{
  "num_hidden_layers": 16,
  "qk_norm": false,
  "parallel_block": false
}
Each number is 128 + 32 x the weight over its row's rms, rounded and kept within 0 to 255. Layers, rows and columns count from 0. Numbers have three digits each. The size before them is the row's rms in percent of the matrix's.

# up: layer 4 MLP up, 384x64, rms 0.568, rows 313-383, columns 0-63
# down: layer 4 MLP down (transposed), 384x64, rms 0.504, rows 313-383, columns 0-63
up313 114:125108181080086129139076114113098128183160147199095105091164127160104086178162137158133100170129127116106082141131125094137182157125162084140174093147149152138172123144194156174154178097121114
down313 108:101067107154140116158138140134159126143147101193160100120140096114149150138102117120078128162110064112197104086070142113121116209120111117148068133212132125123138121146140154141149084078146079
up314 113:146139168096087175140126105115107145162158108097032100072137155157122107095096139122080157156110151141106068177063172113111159090142111171109142128185122161136094098139146165161117138095153162
down314 128:127110106079116168087158098070114159173121137162160142093145131112094045184140118130134147138160171142078089181057180133138176127117132181137146157116122142161078120110085171113139118094133113
up315 071:149116100114078087097096124061139121171131087137144179085143152111175137151108116180138146101150138160138161088129144082075152119114083166110134209140193190125093076142103140136126162092128143
down315 076:160140194129121148130162130076196137153140088180171091132184081055128118093139139143112100115156167138135145084132170110074112126137117214142102144130149150170101134095160137154118160110153170
up316 118:168163134038077081131180178099136143172087131089102126129124170117115174087135124137107115150083100151065106118176078168114142094147103116165129101081147152156151140139163134143151089175136158
down316 126:127158127208153090114168129044127153104129119080131120116126114150118135060165169106183161118080120135110121110103134171153126139136108051075125074132144137126145105061155165132130132149185115
up317 093:083178111144125113109127132119083106102177148175140120122105188110104091142097181086074106102097118109148097187134174166111183165130090127112147130110120132078103109091114036148079095133155123
down317 096:162081145113101131131122108057177187178148115100162140110139099131109135142138124176157175103135092208124130137106147080110086107174170108150144141123149139147200107162119199129175161163133124
up318 095:138159126123166156095147048102113114136152137157076119104123139114067140138121119092144161148089172122125080154053160081045084131168132124139092090165149198145115127115137107107107135080137161
down318 089:162147078140112170155180142180132169152101128097132181128167145134140114074066177120143180090109144138065102084079181131124110073160155138149193116154128154143166154120090153121134094152149134
up319 123:209116214087131137143121152092115158132111187144065138116147101193130147106104139171174162102113162107151148181111081133136109106110110123148068135101141125153131087137113195125141152076135107
down319 115:133136101082110106126136137157169116073081138092081128098101184124120179188058175149149103109113152132146160108135143135104107130159155077150104118131091094138103116134126102133248105101119154
up320 082:127166106145154115137106135118100142116113119162204160105117106126132104155064108152065080070083085162193134135172184116133155101165156089140130134125112101205127119176081132138169111142139167
down320 086:083126090137192112108079170136097175139132075139170069126117121121116122156138110149184132148122127140106137155037095154088181092135148102198125156133172111186104094117125068149143124139125126
up321 099:168111139100107104170115163074133150154161154122089082096088206097114152140091139085089221093130111150109099157042169145152132082133133164128138132146094151129106122132118149149103111112103085
down321 081:156137085177133144074125130179118153099139119110150133130112123087144099128062056128180130146174165104163154088129079111107154111095140147075159193109170099126092112141167135083160161145121061
up322 101:150119181070142195133155167094183135146086126107140128117144153137124202129151172156152087123156071109126125125078110195181147093091114104076105133144107147184149144107158148113172121177123139
down322 105:090075136172095189123156100140132092147124170133173122110118143170147079106108155158075106178163188082138136145113108098132145187146155193092161191177133116084131142153089121147110143167120117
up323 112:133148143118085084189119134106058111169160154155130133145117184129146189110134088151077114141103068147086107184139162184143127115122086101128135077123092101133110155185095122138100133158135198
down323 097:104149111141124193133085145138106125123091045168169148150155130105133137151053087123103085110080130143150121094096092156140127118129062189122095117141137154140074128134099122089052105149096168
up324 087:144158151078118115173155164150122132104089141182091109130084061159091055134168119137120108103070145112113149152146114134157070154204094159110132090142119067119122125098186129172111120118146091
down324 094:142137132172142139138164139095091144094137123128122085150107168100101125094081033116179109127121175107097034182141143132124094147146120145107140113051130099135083117120106101126129145082121062
up325 065:150168199111133122125154118105126134129098129094161107130154109128147051114118134079090076071151064113078145096126119154129119112035131064148120118116099112118095096149077179104175118131117147
down325 090:112092039153110090137085085101082115157100130151119160145135158110150163166134097118113158117082156170091159140094096159134112114100097174107102140144129181085145194122177109079148113084080095
up326 098:123152131124056137116103178105124150115120208117143151070187078118097162111115044148135151083117093136086185131128143159143105135156187103129141093107123123121126120137173090136090174114170163
down326 091:146167125104139115121102146165139124098108123112129163067096156169103192164118109127081114078084163088161123087142147180107128124094132138115064116116151184100153126107078183186106181088144173
up327 089:120172061110143125099125129071082191104081200152174078072132121134125136107095113132139110158113141106136124094131121139064154122147144108163102118118146112099078134095179106113045082099140116
down327 092:104121139067164116148127116100099160165096112125150179027104114101126155090095166118128118089127106128153133111136112083141093162089105138154115117159124095176160052177148188166103075134122153
up328 093:137111107124104124121153149086131117165145114125088184110086054133179109121067106098156194151110134190156122118056116083080111126093135130113077143130184125150086095154067101131161126108155134
down328 092:123127077138132156095181098154138071123100119189097090138101112089140092139172063116130179151131110132094110134150134077098112116092114125129157125124058079066160067140053151121159144142125142
up329 072:201160106144137131113080095144154142177106144091114134141112080121131174105178081132124100123106102141109193164083097087068106150123169108133108068130142118157134125139114096161182117066120059
down329 060:109135137068078136150159080109098145163136112107160183213163148166140158106137175144099107141142079120138186126130182146144168116133125137130130115115167170083124184173163146137189133174154093
up330 062:137146097106137121116051164095146181117078097111134064114133127120159150188113104132079154121126116140161149127088125107100111173055122157127102126117098155085073191153130147086067102127130073
down330 069:120117150118163083136087113122110189158085155112122139152111130171134099085171124140172127104178129079136055094095112137119047104151106103147116134150080203127124140095149113136061095146147178
up331 125:195066170083098117079174117139137115121087089149079180077089091159061105106141152114134107119046103082122119156120118134169126118112128168160122123128099140126124078126156109125190162130113132
down331 104:098149071115116179140102119110195112111090134062199197143166099159192122105124124148146160109141124177117158120142177148080114140135175112114138116152146134101148081170138159123170121166183137
up332 086:107177165093104156154120123144087101120082152166162100142113078104088092116145105117130162056145193097122127144156073140116135153157131089073177074142116127144114154191188071143114103140102126
down332 100:110169121030108123123092131117153149136159116145172094205158141117130070145088089142171088093123127125130180072148096107072115123153163121127160155197179130156168138101154099118142133127134108
up333 099:142137103116136144122086129083104169162109131061138155162151102129162155119091154143058157219109079084109092126110160112076137088125085058113124096152083134130110110101140183146109099101118107
down333 094:128144170084159130141177117112132121091105094138161154098141134135105085103176060103199142077108187165103063094114117146140105161108169140166145091120104090084126193104137086131144129168087120
up334 103:121131207191204135073084134099108143127125125104184133101175099135112128132091139150131099094154162105151089115112178112105137120158110077155137149175125151108095159055106122147111197098145136
down334 108:161181138127163105142057158130139149144040114109161112143096151124115089122133091124166110146127152182196110106108086081128133132119133062186130128062168141113114160159073111138128104099129086
up335 078:134140154149186134103106129138141079104111066114117187139173152121129090184068131035122130113166131175168118158084104142089168125128122108131121141100110103147154196177148085146139116170113164
down335 077:104122110185138098146111089138162165141160158100125039102105190115101081127105119110092154122115158098110150146107145090127126164115137173096165143086087166126192210091135091115113166133163156
up336 105:122139149159121186157140112070114086199132107165134135131077149116181193113099148106070145148115092191127090174115163181131143144112105136146150143155123116176137168158092139164098113177091172
down336 128:116209138094122099158095135087069149110151127161124156120139159128173081164163164142114169100129087184097112151128067087184056125126111119130166092102130161114143132147101082170098115160160100
up337 104:142134120095131082111103142079146125120175161221124138137120171136127190081116149095093192147168130113122143162122189144103163127181143120139131109129104162081094129154126143194092093065103108
down337 101:120076085137124113127158100155166176117127105089111081102173106124111167153086110143091111136180071159116156119044133177106113159137153058131126093091104152133082080150125139129136103109135054
up338 105:137128105105050180104088127128122104133094157134094104109114126218151117160099114163144159183081109165157080138147189109149130169129132133082108081135153106097092180172146116147116085121116076
down338 096:110077131129101167092111090163126123144145173167056125152142132163049113126147146108103078080109107144139147145092088070126135117149147162171125173159154126110094116125113155105094095186049093
up339 101:106103153137127108132127161158175066105099071125109111106135101100149089070078090102115147076161122149095135102103103132158089110072163142120092168109105099156126102089217170165158091161106141
down339 095:168085088150143173130148116108120154108161146149172151130093153081155145200133116099123105177144109106149137120089107070107138110140136111139123152153101124145129212134023142126055127086096119
up340 100:133146122130166106083067147136135117146175103093086173107112084165124153153110125138135144124123119160076134146057127169102117145090074183162059137124135124146136134116177164149086041075144138
down340 096:174138129165087154141127130145138121140142116151109102168137154129151138195123160133103063150148055065158097082142075129104112124099150044088153140137139115058097109134125129065088172144114143
up341 097:117097142113113089069147192109145126073158081079086181108123130157110102140154130145170089168121124124146127158082135150108139125167140201076088154105129203144104123105147148104177101071129149
down341 103:092129143127131115067182192099122125099171083077132116142165124177123082122160077120214136158131128120130134135100117142099153113129119160103109185108169113172046183131113126138127136134099182
up342 116:139126080148152123119114190094147157105111142091122132143160118107172151121185106146146216183099044130131168110111075146103138153131111091099081129068100137114100188093154104131097116093141149
down342 106:120056154165144133119155128166144116133097099159058175138159142108143178171088104066110060164156183161173143087188099112157126132102119125072073138147090122121130118146151131135103122123170126
up343 040:104201132197083143132120088090129131099149165132165182077174071145119149100130156187128133118077129118146115177109122114089118092167096088133129140104186126116132040127112093098115106133124111
down343 066:102076141146069119149125124057134168064124143126109149060101099084127110109105136117142166133177170136122068144144178111121101125179108086133137137119127140138141042115085106128177062135109117
up344 072:128154168128089118161114131102087149152083140130137132157081169145109050155097146148122153108131121170100096112119055069127080110135068086079134138118070101149091101179124132147092153171075124
down344 078:153112130022095115105061091118139129137127095132127167165093192146138116136128134138149059083099139119181160084166147136131135119106117081103125159113124115124180151096101079150157139101121198
up345 056:122110134159105084138119131151169050125125146047126133098091087130149179103133166157123115102096100108192147174062150112080122088158173054140163138110129145091162142100115158099117152109120154
down345 067:155092124108189120124067100094147104128150154120135129092086122115100179145081143109085149160089160092135110150095115111090086074173108086076064130156116094134163066113121161200116111133151133
up346 117:148131166117137109220159121077138183119068160141111171163102137092136112132083137177116128142081145121140151149190114158167104133167088126140167164097118090125109106147104151079093132098084063
down346 105:139157138129150120077118145186139149084140143103154049073169126113134171146156151094120057185117108148095073110078162122115095112098164147041140108153156136149120127145134081139130079101134111
up347 069:169166155077116134187197150131131131141095143189163110134125145024124121098120132151091100123143072106150169144123112162162133169174153126134175133092107137154145134129157087093146205133133138
down347 072:132182144077180174123106102088144126170106147115163132122147166120118114029107142184111124155130116072120125118136178194155103193161132109147108108086065088143115114150155083163136132126110128
up348 143:138126152044146090093188170134157063084145059108102154103106124111135131135159210102170154142125157080102144164096076153131130182147105158118138143103092157120133139095178107124133096123114125
down348 133:119142115120191118159171135073148105202135109176169136137167130138168151088093158079110100090094134112093126164085145173162163145154095153141178094114124099208114137109121100165145081156117161
up349 112:151147136097100181116141131125137126144146145153132161092110155140172228103080109118106134162087090108137107212118163135130099113148035115096170138113123117163191097103170128163125161109128150
down349 123:075171144126087150146097123089141152102147114104143148109080103093177155124109134165103131183122047161132097104158142119080061109112098109221133117073118094154122109148140114125167087123163097
up350 105:184144164172172127152069096153128133129126124096147097091143103101156199122141164094119115145102116124163121131129185129085137108132148153100140163127071148139156089177221119147178195101153137
down350 129:091053093142069128143172084123156118118114114145115123075132188138111108113121097103150146134107136147088122101127173024165143195150161094122123142172126145095139122079187143128089145140142156
up351 089:110110136115215145125085119155166188125117158116086166122113107138168214160077153096107077093105115145152110151109122101112127102117140114133127134141086112136095140172214147109108125088131198
down351 123:167111111145134129140091066088110128143136105127092147130133116141108123147101119123148163099103131098135107088142106166089082163146115157156130043112126087059113184171161120175136112098209206
up352 104:124153172134153136098193104097093137066146133113170119104133163113109101108129138151138129105147179137155118127188140209116133111084080168131168151113110122060123082114130122059104145093051123
down352 117:099073123182162103086108126127117138121171118169129130142109097113104137133104171099131117148167165106142070105122078058091132121124153094139119162094183164092093068162168083136069146169184123
up353 113:126128193067127076090177103109139075086149118094138156083166102086148122131074126104073120078153144138154122131161152129163111148106076122137140180132143087135107077085135137146146213099124117
down353 129:148088159187179123116092115146128144110124134145105153123128125156160138130169124122176112113109061175117172166175134111152060088170112051165106197109141130129117187083106117123144177097161113
up354 097:088095130164143130060106064143088156119153077059134174089137179121163159127080192126113136138106122072132119160121116161136129091092064147098133077163103134128145128156174152152137114084150110
down354 130:108083144121077144111137093139086131119139122095179071214172115153159082124130179113112108125109111113076143169114081150101072145080164148151150112141138099138147158125155067137178180125145176
up355 122:167126134098089141192156100121123086181174131147173128094092132120161153137159128140088116139080093091113146126090120232127121159115105081120136182089084089130115142181138150107145108172108083
down355 118:110168187143125103081116117158153178115114152073110127160131162140101130143111120128135082173139078087155121112150099138189166119125166205164145152096161162120104140173100118179178124141185189
up356 119:172109182079136154092098132069073176145089147123070104088133147121111145134117104074155122082111086148092139107121115131179123110147189103125120147134102121185066128166118181137126126098103195
down356 107:110175162113135126142100104199110084153200155123130125165078083109144116111126139104114131187141119094150107134181094119101100120073110226097129173127117147105179177150154114139133089115098096
up357 111:166149152119104108168098141103078194125096162158142107121106132179171078124132107158136081104157085103080113082139166106164132174140172106113144110090080092074097114132109118112047094089120150
down357 094:133160150097074140077174134133126143141173095103146151168153113104189114068110101157125144090093141131169080190132090118154151150105091133089145135104047088171139149155124151146139102071184116
up358 091:147182195144149098105136177127124150139128168129048116102179139186148123166095115123146167139143129158143097080120080096187093131144124146104184126195177093141092094149138157132105138124078144
down358 093:038081132138138116112103144107137129151177142135099110095191159111117176135105076119183128111137117098079109139110057147069181155114120170115137142127172173150100068140121133110100075140134092
up359 112:066136151123123131104121106135141189118114105131139132158088103181111116181131191157124059108112106137143083095108151141123133156077085183111055154100111161106148147086114120081128065155086172
down359 099:152104132130099114183167135131091159115154091099157133109179126132220074135174059151154114147136178072102154065132121119119148097138153124112167131155154113118135096076141130117155178082171093
up360 085:141140103134123074192137109136118083087096120133075126083102125111111132138127140127124135092089156192124110084083173171082164187120153108128111079074135202113137147124097073104135135061131157
down360 098:107083134203156050162176168152078103119079152115099180157110151121069094125110150092143150100108165134121144102111104157153109146138124108154114126132152130098079135141158169063113167117056134
up361 114:186162175145165111125176136111109147154126147195063143129107107147083084158141190113168168132152179163108124133082108133122155134128145135110158160210165162133159153183108154112118154077150137
down361 155:130186180146092110120172144076075143135115132213057160138124134114131058144136175138129128138149098173159114085097063103151133115133129096116163138158178168143141141131118124073159118082109149
up362 076:125164175187160155143109130170133117124157166128068157104087156109142174151111134098115126113094085195171129219124140147165099109137091075091124089145093152120090158110183165158111128100148137
down362 088:160152136109156110210125160141135135115167133118071143099110122129159101155145115110097136177123150121154084144153127190093143115163141131067093122099084075112196137099147171170150077131207153
up363 082:120080196102156164091102113140130126167134138166101155089143177153094143141174145136146133052145147075134082113148146144173147094133101108115175056103100153094091203111160132140137182131115135
down363 078:170163126171152157113125118102184082191145161159152140100131132161146102134190114114108094085198176112091148099085076128174193120170136144132110079131111133175107184103102141154129147133138101
up364 119:104092183118169083147160136114111140125143182155133157074128121165110144129086142132119106096107207128142194077163123167118093173097135150157092117114194091080121095079095094112162096148110098
down364 109:170133166124103143150104101122112129119197138165083108152130145140140130138158139177150086162071127138113123184139143106071072117069113153041113190084102198155129136107171103144114144128109114
up365 110:129165202129137140132207163103071227113116149157200114144096106074107082109158122122089104120119150147114104130157111177151119148152155114137158162175151134139110072108142142116170138129150133
down365 102:164129109128129129156111138175171120141162153099127153121154198160145127166069136131158159144158125137147089162155144100153090066090107173131093092027113115126181139146153168141069133144104079
up366 113:168147152157098082080067128140098101159099094108070146108194114166159152056158140104108132125123124150125111176096085130123141177109130148164165125134160204117114097127140153099162148087128065
down366 108:115087106158113111083116111165178072155107066097040124114149075127117124090104166068197112137147125121153164141157059084127141149108138107121154121134147147112131112130134113062115132077102095
up367 087:121105149153123148162137134084136079128082145110178111153135115121107111087174110121128174098122118158115109162136160163107198088157178096158181148189144150151097205201141109141141107192111132
down367 079:089134121075145208148085131169144102133161219126160119137171133142137113124118096130166165150110160083131133155179124116180138097128123148130126180215135105189100159132126092099145127121093163
up368 123:080119194071120128118121088126134132109172115141102117080122125181048134082141126136112151131102143052157116112105194132141148141145103166104125113151132178133140139133117132139046158077082181
down368 137:078146125103130190131069126163135148154143158148202143099151111140050190109124157121141141116110115073115114122088193130125145051148131094129047127171170125143163101145152152122135111133132129
up369 122:166135195142150138118114150128083116197096131165121130146166080092125126123096119130150174143144138102105065115084085177186157121161119138127151138139154133147069144136184079095103215156148114
down369 123:120186160116122106101139143176126073136078127173107156115078091116160076181139174186078133174159122187140143123139069142176150184133107110119158156107135153097081147119141137105096161110093158
up370 079:096168143123159183135223147139114162123128172161159138148119131105123131127084155157132105102188115112169152128150128128181130136174104156151174171156126133127148102009172115098130119117095124
down370 073:164144192128127111104215164132091113113167143160161147150137151177097145164159100160143141095151118160140149124136125116118167171127191128098142057110190112150142170170088174126105184130162157
up371 134:181161144108108076154121119164064116124115168200131120163153109161185113166117073116103151179099131096135126095090115123139114064102156028165169140119151118141138121164152109151143123116136091
down371 130:197099134105152112135168142119112102085085133178182140134118150147140068139123196062134082174174141162092158109097134126125109134133142103068089164165138160154171157121143064098141169121143110
up372 068:126117134141149074116073156095144087120122108091130181134109041148093121112097155128085170085167142143128125111113147140160082154080167080144155112103138142144081178140141122101168217141149082
down372 070:107110173112184145073181096116189131099083134066111157132165168105165157169137139135177098058131085105168094173118139119119134114084127148113135129153116122140150137100197140068081109108103131
up373 101:080079191082169077131206102115133126143098137152110143127125134126122052130082170118123142164150154123206125090100186152121094123091144131099125136143155131093103104143123061080131137164127099
down373 110:163178096185069120146100109139098126132179126124122154194098153164113162120129106137153107138102130100112139049183087100165125207159128135112115131133175144101165128109152122209126113131096173
up374 102:105077146093085138124120132118154105123157146116032106120078122111067165113127098135123134130087090113070151122128150172105173195078099129104129112155157109099102165132098068182101129078144148
down374 098:156106176163155175159142189168137150108112086106154166111149098145045138167105092192093125123144213133148157135093116160155139138121111151142149139132062149128097131176133147158152129112065115
up375 075:113128119224086137121120083138175112158151113092108153121140134178106168130149149138112124133120153122088178127101109182076096089137107145100080142100081110121170142168186181183133160089107174
down375 076:123136077072189139097126087113142126124179105126132104153088105131094113097185132109193161077104151108085099087127109176106128146084110156124114153197125141099115099058081135178086121101141124
up376 059:101154106145099147155150151124110073142112081090189131144155125093129119134134093166098128124071131108109186159174151160063149135139117135173126157135188105107097109144093063169190119117204145
down376 071:111143111108177125152114122095134136121156152114141154163152053140113058206094082073119138137093100138120082077118144149136104078166072144131146112111159144094132100113071060100100158155109155
up377 151:125158170066131109115120174141145093129102122152133092101147161121096149113141056101069098145133090189086161104132034136118128109127108089169084135120096135192102116179129128135127175175118105
down377 123:099099115116180126129079102121125186106139105072077173089105051117071129149119177152194126092156132104171164125157133091136157175127116140115113133129180130078097100116116166084087114161147152
up378 146:083152147110143145134130176114104117146122190139168134138170122098142127136096138135086121067161151144152111132178128080136163135128153019049113146112105098121149079119080103087101180099119100
down378 123:096127158148168150096100129180165095116110089079134118138145156084092124152108123182143081128137087146165150098133107115129121156087127070090153149179161152103084175110091216148113181166161103
up379 088:115154078092087102086079192103190156122118127112168161103155110145108120095097089140117190140153069081126162125079119143092168105121111147117082159119108154114136207107146118166114096075122142
down379 080:072104130085087094150120130096098158069116095151170137090117113132134135177107114163086152176126165122112110143175141107149100109160133163125137181197165145139146138190179098114077124054165113
up380 092:159128138112078116120098130128130135183126125092072215142173089108137159093129132155124129052066128122115109130111139095110089156091119154076150054114096118158119125157065163118102148073108109
down380 082:152135133187149068093174095080157125155145145144146159167165133108147115117136142166131104086049189151075156113162120139097092123130128156094203123105035123151117115136133138116110130151169150
up381 108:093146145164119136194108137080156125112092111209203136140163113085060097119127128141122121108158150181133115166132092119171155134116101078068152111122125147161118173190110123123149130168090088
down381 108:146143142205146148144185084136123118136133150177121132153133077180159061090172115089100117072075105141108130154185096074106085149179115126187132130107091175144123118129111104162118100133101119
up382 091:157120199154125175112183127160091143125127118122097106098162115203105106107173140139160157147108175080165114113105183151176112121120132165136155116150135121095063068085138158146115115143072070
down382 091:193206141110169131134137157144141095145073142124154150124109058101079131155115129168055145143119125107147145123135142110086095115162090115038160113150134108068150141125126148165102074163137147
up383 096:140090197118070120113100157109148109178096070101099110127137095149095164059142145119110144153142160145036065145105153099155139129130128149103130136165115167121047125147150092156126172131100131
down383 102:163124149128140146089100133149154145131122077148174092091108095124130130186119109145102148183090070133007076136095141092161082152122135126102103108162077144154103150111170146105131088140115095